config.yaml
num_attention_heads: 8
head_dim: 32
intermediate_size: 640
norm_eps: 1e-06
rope_theta: 10000.0
init_std_qkv: 0.06
init_out_by_depth: true
lr_mult_o: 4.0
beta1: 0.9
lr_head: 0.0108
warmup_steps: 77
schedule: "wsd"
decay_shape: "linear"
max_seq_len: 2048
dataset: "wikipedia_en"
Each number is 128 + 24 x the weight over its row's rms, rounded and kept within 0 to 255. Layers, rows and columns count from 0. The size above them is the row's rms in percent of the matrix's.

# layer 5 attention value, 256x160, rms 0.0625, rows 72-91, columns 80-159
size [ 99 103 102  92  97 109  96  98 100  98  96  98  95 103  96 104  96 101 104  99]
[[117 121 165 132 134 157 126  80 135 104  88 135 123 130 116  99 159 164  94 171 120 135 136 144 134 149 147 123 119 103 125 152 132 127  92  99 136 147 112 112 126 123 109 135 126  96  93 109 152  98  80 102 147  96 121 165 159 158 139 142 130 143 160 148 181 105 170 140  90 121 149 128 103 123  87 146 110 116 105 108]
 [139 145  95 118 151 124  98 120 124 152 133 134  94 143 118 137 157 141 113 166 163 116 157 152 122 144 118 117 145 144 103 142 135 132 136 132 132  96 131 139  84 129 172 118  49 127 126 109 177 144 101 103 154 123 108 119 114 122  86 172 163 143  90  98 120 126 140 149 137 130 146 159 133 133  67  99 155 108 146 101]
 [158 140 108 128 156 123 142 121 146 135 107 142 133 132 124 123 166 107 118 117 157 111 163 151 118 128 105 147 145 135 139 123 105 134 125 128 137 138 123 122 105 132 129 148 103 144 166 146  99 133 146  88  56 104 105 139 165 115  99 116 105 138 172 124 144 136 145 134 151 138  59 149 143 134 134 157 131 133 105  84]
 [ 96 130 127 142 143 136 133  57 112 176 138  97 142 127 174  81 115 134 137 156 146 119 114 146 135 155 130 137 111 163 127 137 155  54 105 149 118 107 142 154 129  89  90 123 118  88 148 112 113 117 116 110 138  99 172 143 153 115 131 170 137 154 121 157 143 114  84 124 139 143 108 122 112 105 127 168  91 105 117 118]
 [ 92 122 158 114 130 105 104 153 162 113 168 158 116 132 136 127 114 150 142 131 125 149 197 132 129 112 119 143 137  87 138 124 119 113 147 165  97 142 166 122 101 133 119  64 128 141 161 131 119 140 157 107  92 141 122 157 143 143 134 139 147 161 116 179  68 110 175 113 123 143 117 111 137 113 130 146  95 112 126 115]
 [125 115 138  97 141 131 152 144 135 107 107 137 100 138 140 115  95 144 104 161 149 108 122 136 151 146 138 143 147 135 160 186 156 143 138 145 145  97  94 108 129 136 132 146 133 145 159 122  71 114 144 107 127 135 124 142 144 101 137 122  99 155 129 139 150  93 114  67 118 130 119  86 122 170 145 136 157 167  75 139]
 [ 82 119 118 130 126 135 131 131 135 172 146 102 117 105 140  60 151 158 149  93 131 125 141 123  80 130 154 127 144  94 147 136  72 154 154 109 125 149  99  79 156 162 136 128 133 102 143 123 128  87 134 155 151 139 134 141 132 151 124 119 118 143 130 128 120  98 151  94 183 130 133 167 112 129 143  93 141 150  86 138]
 [111 157 165 108 111 127  71 127 130 147 124 121 151 164 147 149 141 151 171 100 110 158 100 107 119 159 130  98 144 108 133 120 109 128 109 143 106 122 132 118  97 100 120 141  93 112  99 114 108 124 121 152 153  99 147 123 139 121 154 139  73 125 117 170 137 123 117 132 126 157 130 151  85 110 103 128 117 115 122 117]
 [133 115 170  86 119 143 129 140 125 119 120 157 127 165 131 102 107  81 169 144 106 126 116 128 199 109 118 138 115 140 102 101 151 134 145 127 134 160  94 104 156 127 134 123 125 100 121 124 122 116  88 135  85 111  97 118 140 101 150 166  99 143 150  82 101 131 138 114 129 123 149 147 131 135 101 133 113 107 116 132]
 [139  65 128 106 143 106 122 162 148 120 132 137  82 137 112 110 150  96 133 122 104 123 142 121 146 133 122 108 130 121  98 124 143  82 125 133 127 117 114 114 112 139 107 155  86 105 155 120  93 155 158 118 136  75 129 129 159  99 152 135 117 135 131 120 169  92 139 126 144 171 129 123 122 155 113 100 107 122 128 102]
 [127 135 191 129 123 134 164  81 145 113 172 157 113 120 112 168  93 134 138 143 156 164 165 149 131 106 141  99 116  99 146 133 180 164 139 121 151  79 110 136 143 113 127  97 121 133 126 131  95  96 123  98 128 124 103 109 108 159 122 125 152 145  67 133 164 115 135 133 103 122 146 138 122 122 121 125 165 158 140 141]
 [116 151 157 117 116 110 120 134 103 128 161 111 153 130 143 142 145 105 128 125 109 152 125 150 180 148 148  97 146 138 129 122  92 146 121 110 101 121 120 160 143  98  95 162 137  89 130 141  92 146 122  82 140 135 149 140 141 127  91 116 124 150 151  83 128  88 131 128 158 109 139 126 160 125 133 103 123  85 120 167]
 [115 168 112  96 106 113 146 101 105 175 114  98 115 131 145 106 100 120 118 121 150 104 121 146 108 106 134 130 112 134 142 139  83 120 121 113 136 124 111 122 118 146 103 118 157 152 119  41 134 164 165  81 121 136 167 123 131 112 116 104 107 136 159 135 132 103 141  78 102 150 142 121 103 161 109 135 140 119 128 111]
 [127 108 110 120 118 104 140 150 111 137  93 112  71 145 145 116 144 159 104 115 124 128 166 118  99 146 112 134 124  97 134  89 100 134 104 117 164  89 123 146 126 128 115 111 106 128 127 114 123 152 151  98 155 194 106 136  95  71 180 106 156 129 135  95 122 174 130 150 132 156 165 146 113 133 132 150 124 141 141 110]
 [141 118 151 117 142 132 117 170 170 138 137 124 118  90  79 141 107  86 101 140 140 129 122 150 109 155 148 132 125 117  82 132 121 129 109 106 102 124 131  92 119  79 151 121 137 132 117 107 104 125 133 144 152 106 107 127 126 134 147 170  92 161 119 122 169 130 122 121 109 135 213 113 142 107 130 119 143 160 103 116]
 [148 154 103 102 112 122 107 131 134 121 148  85  76 162 178 166 149 131 124  96 134 108 141 141  96 119 155 179 126  91 120 110  83 150 112 111 139 113 171 108 122 110 131 113 164 102 121 151 115 105 134 136 129 132 128 117 100 118 147 132 135 169 110 146 170 147  96 137  95 100  88 143  94 104 140  98  75 128 111 126]
 [160 145 143 115 123 120 139  95 134 121 113 117 177 140 118 132 123 123 117  96 159 115 141 117 151 164 189 129 195 101 109 141 118 155 119 152 165  92  97 159 120 141 109 155 170 190  90 124 114 157 165 127 134 137 134 141 132 103 147  91 119 111 128  96 174 150 101 151 195 119 141 138 120  95 149 138 143 107 112 116]
 [120 147  90 113 140 124  95 122 170 140 116 126 116 200 151 122 114 113 117 182 115 171 126 174 175 149 115 173 138  96 165 128 141 134 126 126 140 115 124 101 147  92 176 113 156 174 129 168 129 135 140 107 149 149 140 127 112  88 126 107 104 147 106 137 122  93 146 126 139 108  91 133 130 181 151  97 149 108 144 137]
 [133 131 186 143 122 159 133  88 122 120 113 122  93  97 166 117 103 159 113 143 124  92 120 112 132 107 132 108 108 114 149 113 168 154  98 127 136 170 120 160 137 120 178 146 153 136 101 126 100 144 104 133 139  99 168 145  92 128 150 132 179 125 146 153 152 143 127 110  94 124 123 138 142 165 108 122 116  97 107 135]
 [147 112 121 131 127 139 119 149 157 133 154 128 145  88 124 110 126 126 135 139  93 116 124 124 128 147 146 102 119 135 126 111 135 144 127 103 141 162 124 140 116 104 149 180 143 140 134 180 102 115 118 111 133  78 160 155  77 111 148  80  83 126 147 106  99 141  96  86 116 116 105 142  99 106 129 123  97 164 113 166]]
# layer 5 attention output (transposed), 256x160, rms 0.153, rows 72-91, columns 80-159
size [126 112 104 116 119 106 100 122 107 119 111 116 116 110 130 121 117 113 117 115]
[[135 165 106 153 143 111 113 128  95 130 119 138 137  97 178 132  83 101 169 113 120 102 137 125 155 113 105 129 138 153 118  93 124 171 137 160 125 133 129 153 165 132 160 101 126 162 139 162 121 112 142 129 123 171 152  92 104 130 110 113 160 121 152 130  88 159  93 136 148 128  92 154 153 131 169 116 134 111 145 161]
 [105 139 121 161 117 120 189 130 121 123  98  54 128 129  98 121  70 137 136 134 106 160 138  73 150 122 121 102 120 122 131 105 128 125 119 113 121 164 118 137 166 135  94 170 180 164 114 132 142 125 149 110 107 135 105 120 119 143 163 111 104  84 172 148 140 106 123 102 116 144 113 102 115 133 143 142 105  99 131 168]
 [104 125 136 102 118 120 118 135 125 111 164 151 110 120 129 126 101 136 180 127 105 119 102 112 154  96 162 117 104 153 101 119 111 106 150 143 132 140 103 124 157 122 145  92 166 104  88 138 153 134 110 154 173 144 137 129 108 120 151 131 111 147  77 130  86 137 111 124 137 118 186 106 117 109 130  86 133 130 133 128]
 [132 117 122  96 104  80 139 171 126 108 110 199 121 137 109 149 141 146 123 112 125 108 129 108 104 115 127 114 135 108  96  93 102 166 152 140 131 184 112  99  98 153 185 123 111 146 127 132 162 147 148 146 110 167 103 133 122 139 153 104 158 105 159 136 152 139 175 127 157 103 144 163 112 156 128  98 145 144 131 134]
 [116 144  93 155 139 142 151 114 121 153  85  93 120 117 122 134 126  90 122 116 143 120  58 118 103 140 117 123 111 142 123 138 146 137 118 102 163 149  88 118 147 114 142 152 140 146  80 122 160 126 122 148 158 119 108  99 118 124 107 112 115 102 134 117 202 160  87 130 114 100 135 148  97 135 123 101 147 116 133 126]
 [155 168 131 188 132 139 159 140 117 152 142  95 134  96  91 145 144 112 118  85 123 152 134 131 102 133 146 108 151 124 131 137 119 106 114 119 111 162 161 136 147 136 112 139 172 131  96 103 173 133 151  93 109 108 131 117 109 153  92 130 175 142 134 119 129 128 147 152 116 126 146 120 147  85 105 125 127  88 187 111]
 [138 149 151 134 120 102 114 108 125 100 133 161 129 189 121 145 118 106 125 165 139  95  92 144 157 102 115 121 112 180  97  79 164  98 111 149 141 120 153 154  81  94 128 150 115 159 127 153  98 165  94 128 120 108 123 120 123 112 153 163 115 130 146 110 101 131 111 152  98 132 126 124 133 163 117 152 111 101 154 117]
 [126  81  99 124 153 120 195 149 138 119 134 138 114  99 105 118 132 110  87 113 146 105 140 138 133  95 121 156 106 155 130 153 120 136 143 103 144 109 109 148 121 166 151 120 160 118 148 121 148 165 133 128 102 139 111 132 108 125 108 136 173 100 137  75 133 148 115 127 115 104 128 118 164 129 140 143 140 146 127 150]
 [119 153  89 138 120 114 117 104  96 134  99 104 142  83 121 134 148 138 103 124 116 117 129 128  97 131 141 112 140  96 169 143 111 100 132 125 131 130 109 157 135 139 139  97 145 117 134 138 161 134 166 103 149 147 121  93 147 126  79  80 176 109 133 156 161 101 125 131 134 120  95 137 105 114 126 160 124 116 126 117]
 [136 149 112 116  86 108 131 129 115 143 131 126 178 130 138 125 140 166 114 102 152 119 120 118 105 114 130 141 116 155 155 121  95 116 145  97 134 124 132 158 109 138 130 119 144 125 128 109 154 115 117 139 128 170 133  94 114 139 119 133 106 113 124 113 125 178 129 104 124  85 128 131 131 102 149 140 185 134 119 134]
 [132  70 101 125 163 136  98 172 115 106 154 176 138 122 141  77 161 140 159 102 159  89  93 146 141 139 136 106 132 157  93 100  98  85 144 103 105 153 155  91  90 116 151 140 104 146 152 152 146 134 133 148 163 134 143 138 121 108 147 139 115 140 147 131  96 143 122 133 134 107 116 151 113 159 162 144 129 119 109 121]
 [133 127 126 127 125 161 115 118 152 128  92 164 143 133 113 127 112 187 108 143 144  88 139 109  96 103 111 139 119 116 145 126 168 131 129 127 154 105 135 128 121 168 150 143 160 137 138 137 144 104 105 181 122 145 101 158 118 111 139 169 141 126  77 137 109 178 115 113  76 142 137 124 108 163  86 124 160 143 133 109]
 [124  78 137 167 157 121 126 155 165 100  94 192 111  98 130 154 157 160 167  96  90  97 108 123 122 152 110 107 156 151 107 108 142 115 168 140 124 119 119 141  92 128 135 133 134 126 135 196 113 113  83 148 132 134 102 120 126 158 150 127 109 139  99 131 121 120 124 167 134  95 130 138 145 119 139 120 118 141 116 113]
 [157 120 151 128 128 149 103 111 109 137 148 144 186 131 131 133 117  94 149 122 134 127 116 121 147 110 136 125 129 176  89 160 158 148 127 122  81 137 143 108 127 139 143 138 145 110 128 137 113 126 103 126  90  85 173 143 123 172 105 158 119 121 125 151 108 134 126  98  99 108  85 122 171 166 141  77 153 119 142 152]
 [138 141 112 144 103 125 170  96 105 110 145 123 115 155 107 132 165 144 141 112 122 152 137 111 114 118 142 102 123 104 187 157 138 110 158 122 154 110 121 138 118 172 104 153 134 134 155 121 129 131 137 124 103 116 113 114 146 133 114  76 127  64 105 130  90 113 109 136 145 129 101 113 143 131 158 138 125  92 142 123]
 [117 122 143 155 159 144 152 131  99 135  83 153 185 113 104 116 121 106 137 155 121 154  87 136 191 137 107  89 135 156 137 176 160  89 132 151 117 108 124 119 159 139 122 161  96 140 132 111 157 132 137  98 116 118 111 123 141 168 112 119 116  85 151 127  98 101 152 109 140 170 164 117 170 129 130 177 156 109 138 148]
 [ 94 109 104 144 170 134 126 135 125 109 128 139 105 113 162 130 142 125 119 141  91 156 124 139 118  90  85 135  83 163 134 128 148 100 141  98  96 146 134 101 144 118 150  88  98  78 142 119 169  90  78 106 127 102 105 100 121 150 116 162 144 146 112 181 102  99 178 117  82 139 109 119 140 152  84 130 135 142 139 146]
 [130 100 161 145 126 150 142 114  93 103 145 152 150  60  89 135 128 156 143 106 131 104 134 103  92  63 150 104 132 159  84 110 132 136 128 134 127 131 124 160 107 159  79 163 122 104 129 111 113 117 117 163 120 118 122 113 161 156 129 155 151 118 140 110 118 138  93 109 123 144 174 152 126  90  97 161 128 140 103 128]
 [158 142  99 119 144 107 105 120 142 131 140 161 142 149 108 125 160 153 161 110 144 156 114 134 167 129 141 133 140 173 123 108 111 116 144 154 120 115 134  94 124  99  76 141  94 155 132 177 114 103 139 129 145 159 117 107 151 141 129 107 110 163 122  99  79 117 127 136 159 116 157 109  94 155 118 130 138 151 112 137]
 [114 147 143 155 114 114 157 122 139 106 113 105 117 168 113 147 116 144 123 152 164 145 115 140 127 130  94 154 152 111 124 198  98 157 130 146 113  93 128  95 143 131 101  84  90 109 123  94 120 146 148 152 129 133 110 113 190 134 115 165 154 111 114 175 192 118 166 146 132 124 155 132 164 149 157 102 158 131 121  91]]